Weights of a small GPT-style language model, trained from scratch on English Wikipedia.
Size: 14 layers, width 64, 3 heads of 32, MLP 256 squared ReLU, 1.83M parameters.
Architecture: RMSNorm before each block, rotary positions, no biases in attention or MLP, embeddings untied during training, normalized queries and keys, attention and MLP in parallel, some layers without attention, capped logits.
Training: a variant of Muon for these matrices, 100M tokens, 6237 steps.
Each number is 128 + 24 x the weight over the matrix's rms, rounded and kept within 0 to 255. Layers, rows and columns count from 0. Numbers have three digits each.

# q: layer 8 attention query, 96x64, rms 0.205, rows 0-51, columns 0-31
# k: layer 8 attention key, 96x64, rms 0.203, rows 0-51, columns 0-31
# v: layer 8 attention value, 96x64, rms 0.252, rows 0-31, columns 0-31
# o: layer 8 attention output (transposed), 96x64, rms 0.181, rows 0-31, columns 0-31
q0:126126101124100098120193128101151158107105083107100158145070116119205083190155053162146081135136
k0:106130118110155144134092130142092158131122123106179134123146116119130128116101150113135145123128
q1:074067134103116120143129107129104151123131084063097103113113122118142133141120070171136102148161
k1:117146149139104153149130125154164114108138122128118082138102132154152122118099144126097097117130
q2:113108133114132130141156160096094116087134082075128077106114096151086113128165063167117079121172
k2:158144121083132116161113095155156140072135122135141106106110096150154142162092083140114094128075
q3:147130135198157098128118122130134114169137142138120156146146161098134142134119171112134162120103
k3:081141143174109103098146124130145096143109111110098134137136152124135154132115133107140165119139
q4:155110153118138163055138088105087116091127128092121137159109094153131147128126076164177141162094
k4:128135113153146119139097130153142128136118107116118112082102123148161140099103155090146088142109
q5:129122115160143120150138105140144165115150150137134151170125118139125128145121129153132126126182
k5:134141098131125125141158114135112138112121117120144103127134126153159107142134094135118133120121
q6:112128102148108137135109113140149139112104133169172131129144095107134140104063118110110126134155
k6:195147146133125145114149100106106148144083134144140115176140130113117152126097125145141125106128
q7:141109163145149143144154111144127134134089113165090151144148155152147129120133106142115109141116
k7:083079164162177141143097141094114124144114118122127161128139115136129115079153070137185110118130
q8:155132112129144100147170119117159168108113081084121161125124082160161108148129083156156130129074
k8:084096134142138095146149130134141089099126110097151119106077077174177105138129062126148047166098
q9:122131136087131104096082115096115088092200146144146115137160107165138115104081137120144165090128
k9:120138100128114151136086118130111166110089097123103136134115123117123155127141153154111170139142
q10:119144130100122111088120190133130099106151145123121130142114102151118134115101176087147137130118
k10:148133111129133138122121120125121166139134119158133155116099138129134125116105146127144145124124
q11:140118150111149108128169123123131125128133094091106173145130073129128094136157104202152120141091
k11:105109124167123082146118117176128066107140114128089108113161105161139123094117165123107122100090
q12:121122121063134121193108110111113155155083104122087105106145172099121089116152148161107107111152
k12:141101108054123138124106151101139162101134134156149121152157148071100118121151100177155066123091
q13:123120144114166132185096155146148133134108107109110131148120094135124150097157096159127131136128
k13:134089117130144121152088169160109169132090111101126087124142124141145160113149112129161145121099
q14:103129117169131103100135137184137164132162147127150125144136120171171098138142106106086077145129
k14:136124104162171165122146119160124142129143125126145097194174088171135138115182106119089109145172
q15:097117143130124171169106180160175106076100130134103135128097113127151119100092129130099099112151
k15:137116139151125131152111127117133165133114121197104182141107109157114133122128119115128142101138
q16:099102151068119165140132135136123138090104108144092108126104155111123097130172161099106102137188
k16:115136124091149112124091091127126130115170131118144147137087157151106095126159112065109114101127
q17:100106110134145129158164132141168141145119195173148142175107151128153090160143157152108070129105
k17:133129107146183135117116147099081128167100182127155131093146126121162114138144098115170156102096
q18:145127173154136128084143106141210146136154109148118102165153101139135128140162078116110115124137
k18:143125150174117158146133126119131116160131148120162099155162127159117113128095119102127115125181
q19:126139133173130123123177119110098135096128136104188143109120132149167102098161061075149130114116
k19:105109159140146083120102164137081123143169162106139117108098150153128141138130111124107085165155
q20:155131109154113106102153134143133122112175174098135114157164126170133105164113147168145120168100
k20:169163084157125137132154133128148149170114150159087060146141122144146149118072126123103085135143
q21:195120151149138152140079147137166137125127125170130114160158146109110163151088110129141104113157
k21:142122170159147131102087122114125139135142131157121126141168114128120147109131122120154127092148
q22:119167113160131141131128131142177127141166097147137118091133128138120116133149115130155195144115
k22:081137160181148123126108140156194110123132148106115151136087096129128128100142124115159114115120
q23:114114151097131144116112134117141062106091102104142141094137167127116133099108133128112130145168
k23:108042119147137105151037070124151114167155087115084124136182086085162128085157116132125191133181
q24:106123124145087150100156103123106117145154105138127121166148119098124128127104174147126088049090
k24:087103141151143157095095095140113111120134133141096096141133122157080158161099161121098147139108
q25:135128150186133115158083178155168160153132167130132118159114176168142113125117071124088135082134
k25:135110123146089103120166108086128147075109148142141115141136154148187153114171079126164160107105
q26:113143097117107085139088139159104113155157156122060110131119117122115089150164143105093122145156
k26:146116121104119097115121090110164148098122161124156118110128127134124098147116145101120078146096
q27:132131122138115085089106149147131125165102107146088143098129086145114134131117164131151157132140
k27:163117143183144098138155093131127106150127103169117161101110121127112135128140142134124131136100
q28:101151150132165111140176161138132156155118093189141151098188140147147139160156106132143133123140
k28:135131174151109119146190133160137125138145117166119129082168129132131127124145120145142137099122
q29:140127125092131085140082117086095088110129170111122143129167113134147178102138116158150181146119
k29:107124138111128090145140155138151147123162104140081165127130154127165180112115181174132146108128
q30:101124158094108157106161128150124112148132136106104129125135121109145095118179089157145171196119
k30:116127121126134153125121164170146121156109117128124151151166126138143161119181130126100155182069
q31:088110146087089098177115154133132211117137136161121131128133135104124135123116146144095097110087
k31:102153104113115133170118165095117192154114160114145103099168117105065099144140100178079093140101
v0:157117084108111157144135134124166142126123121132139123125116164119120134133153093147092132111138
o0:120167149133150087124139148142099123117147116102107088112132092132143103109109128105150135139124
v1:127131136127167105108131128140149113135158116130139124142120092088123123116163114147106132139095
o1:151121127170118126129096132088105142120097161115138101119135155157127125113130119118126148127143
v2:160159135152149130105073107083112125134154104125135129132130154113113129142127151077148120130121
o2:118107131072093115087146097132136137109164122125131147127094113139153119087102112160102120111133
v3:143115180108104115118158141122121155086142170099129119117100149124131114158108172133130108108134
o3:122123138092132127125059147107121148163140115151132122142166140127114133115124150103127165148139
v4:163163161126152127131180154110095108110117125081143159158112128155129118108171141127140134080148
o4:130114126091101136132125107152150120127132113157126108090111166089134141113117094123128128133122
v5:117151078144119112114127124064109130148169138145145132121141132109118107138134107113145141168131
o5:130138095095132153141135106146103175115124096089143144132102165126139102134119137147167118121135
v6:114159144134092124146151084151091130126120121085115124139159140145094108113134135119142084124130
o6:119121113125154166117173151130199144138153139159119145128087143083150152142126164129128132107137
v7:096137154115115131089140142111136119112119132154121116101121130139097097159149116190149110114115
o7:161116116152126139165091112148114114149149118116138120116152159113101117130126142107091116163154
v8:142108118121156135126127116106108148132125112128112095120148131136128128120112124149117130152157
o8:136126107129121128101104132141146127124137109141120169133153131131152143133131163130147131081137
v9:142147169121090165158148113132134119122140105134111138164092115126140099127107154146165157134130
o9:067098133117145128102148134112122141110129164117129116142124132112134154131144119094096072146149
v10:115115127117114127140168137139116152113139105118129149105123150109125096141117103111131166131134
o10:093137129139129122126130119129154103145121093164141142161128132156121107141159098127100131157107
v11:120144106111151130121138149116158097065133082079090127081114140136117119131139152142122137176086
o11:129112145157124110135131118119094121140134144157207124136140128131138124129153123104151127147170
v12:121142140156132096133193170132104128150103133135150128116111136126145148101135124120110165100142
o12:122167142151126145119123123120159112120065109149138133156149130157116133130114119103117133157107
v13:110138104131108138142119149117119113120092108095131136112127148149133101124153149118111173110115
o13:131134157135133115135185127126121127125135114169156097165139094104145175101127123115134111137136
v14:128149145136141103086159113107123114145183102135143127126089137086139121095136104145091133107096
o14:112158110137117141156117143092143144140101113136121121115132092179151139110142097099127143186130
v15:119140151140121089140130137116090113102156156151143114157127138153141138138128145140189121176109
o15:127099135087102167135123110089153128140100129099135123091164162101087101134130135131092124133146
v16:128132136130101129100103156122115184131131112122121182162100113115144095151109134140141110107106
o16:119123139119144109159122096121114083142128156139111134096149140117134108132197100138116183143146
v17:153143131133139112118124128145132130121128128155164146163159131125132103108127181063134168114107
o17:126118123081122153103111122123142099113089112169128128126088095141151167127106093160105108114147
v18:131129094136112125141157148099124142110160174123107119166139145165119146149147135128184131119115
o18:157134143116162102128104129147144117148092101117101131083136131082125136113129154138113141135130
v19:154123119128087140118132098152115138135125107137125083130091135149130072177136145174130163104163
o19:100128120124147146161133143125130143103106146121154153167156137081111117101090120096131139138117
v20:132123110103132099113150142120102112147109116133119141133155126117127125111103154105112131144122
o20:126163120139118166133110105161142125133116143120135135135115133146136121134114106108128110154135
v21:162154137125127138115108162150136087120121113144136138159151180112126123135126123172168118141104
o21:111103103091095114103129114078131120136132144079155076084149122109103096155132113123115092137127
v22:114106108066159119132144120122113128125133134156092170154114144080114102116143126142142134085163
o22:136126142153117141095131102119139101135149150121120073153101148144130127133144112133150169133142
v23:125109141139137161132132112099148116122112142119116091122106136147128159099138145145095140152136
o23:124119119142121117122121117144116150150121141124140142121162117166112173110128117112144137127127
v24:160131124128131132121112129132105122106165092124154128118142121106131093120132110118130152139159
o24:112147113107124144150153109118110137136133161117113116153093154129137117118127104108129090125102
v25:141149096162123126109129147107109114127125184100104130105083114103143127117136124124121103137146
o25:133132130125128132152127099130132129133144085123093147131154133119114114145100108117138100116122
v26:128116136121086102134145116137145111124110151096150129115087128155060144120116141166128132121115
o26:168162092142146161140146128123131119147144125140125147150143115090170125129152146083142147142105
v27:110113162077146146126119154125118098124092113091147123132145139096141169159150103124128153108116
o27:149153108137138094115133100108133113114145128140131119168156122145103123087100117130147129158161
v28:137152131160130119084127141148140124108135121101147087132145163115126111110113140119136164141124
o28:106102115097099132134093101094123125143085127159142159122110105140125156139119102120118103159116
v29:148148132103110126110120130146137117137124108128133145123140125111135132128102146102113141101134
o29:095123115091124159124149148110105124102130141113187118139088122103128140116121091149146110147110
v30:124124149139142150169107126137132127163153099141114153102108140131175097135123114130117096169100
o30:112125129134125103105119129123115146103154124134129147106114123161122095170127146117136103125134
v31:117137111138141096117146149082139139104118182113156127161136161116120130132128141122127107133121
o31:134132153099124097128122133151109117163132114112119116108119136120117166168135130143163149122137
q32:103121132137149117115140123138150146147135150133161106129155137162153129109129133101124129140107
k32:118143153130142138133155098153130127113143119103130170144123127137107117164112111137140126147136
q33:147091144151124144157105122177170133136117082098097161105148119141124169142124084168109093123164
k33:149153123150148159111141138150145135135129103111119137164139079147145140139095097147141093123103
q34:108184156143124140110182165124126142154163149186178139167139119107151130139152171130121152147085
k34:141097075133123081107119085105089116126110176136118117106138127108122150159165143097101130151101
q35:091148129178162129135160128121166152153131160149147126156162103167149134125197173117117162180100
k35:149130096159143122124133142109131102155102153151117145105154124143107113164121137138104118146108
q36:128148112161184158124140119092125122116141145156114138183113120120136141137148133145147126139146
k36:105147148153162116135136173150132143089131110116106148166112138132120141108118168157114120111117
q37:149139110079109135120122139103100125113117118099103136112149163117121145113111139101170144131108
k37:116146176072129103120168172133103115123128102120117123131114134114130132062126168109134152138126
q38:114187116148096124138123135122103124122125116147098117170130152111120139074129179102129146127139
k38:126120123098120168160110175111100176089104126135089132161133118088169172108116151130170111101174
q39:129144124187131136103104102123137100130149122099114151093135097119122099113134081125149147147147
k39:139175171162137118071165148111149090089138126101154107095110121118128116109117122130147107129178
q40:120118133090122142138086095152147143173101145171113108124083177124134066116199134127091183167213
k40:114082129102080121122131132104103159112129197120122119118129168138134124098120148111094155115132
q41:134131097159133159098123161122100137117144117114114123150118123122100152160077118111159089088088
k41:120138146123147151120109105148158091123130077113131158130127130165076153114113098121134117116093
q42:104133135112125145127092088119106114129126189166136128152141153118151111100146106119129174146167
k42:105141119115121100128110131109108106131137191190138133138161117101153130130149104110134146165082
q43:161109133122118155173127086163159126143089086086117125145120133119144136111148105115150128157133
k43:146135142142146142115132172165130181111124105076098115173106108132094148138115150134130134113130
q44:176142139070132143149099078136137095117128089053098136098121150104106125107137081140172086094130
k44:082133155041132125125160125129133135104124080097117092163115105122135151102127101141163111119138
q45:117182092120086099110153159075127123130125159175142103109119135126115118135098188129070125148144
k45:163111097147097134085136127108124096127140169164146158129121146116130116185122160081093127129122
q46:118092116054108163144145071075111149110118148116186113125091116200105129165113103105149077144157
k46:128089145120134130127083117137171121172081131160135150115126130176138148161096135103131099146117
q47:098121107149097095109119097148086137092121149123112105112124087146120101153143074134169136180104
k47:124151115111123132119128136154115176125136162115108136143147108149135108139089126104104103169073
q48:110141173096130157129111125131131116182113118149132181155147144096158155125116123136152166137116
k48:129102178097113101152151147122149092154157129135063124156105115109148134116056139164130146138114
q49:100145115160137082144140149165157143144142157125120106146126123157160128113128138109118103170144
k49:163172105114106115170114129191138167121156166157123127109115110157132068154107132113118107145138
q50:117129112123163101120101135137083122120181129104150130085110106121097114114169119101162130128119
k50:105159143141157137142130133091114104124154113098117108108164098158098126140161132081147139182096
q51:175084104157123140110106051136122165151109099139119111124121066113145133148092108130099121103146
k51:149113119138157130102126100109120143143085112143172113183167084128115115157096110134112130100071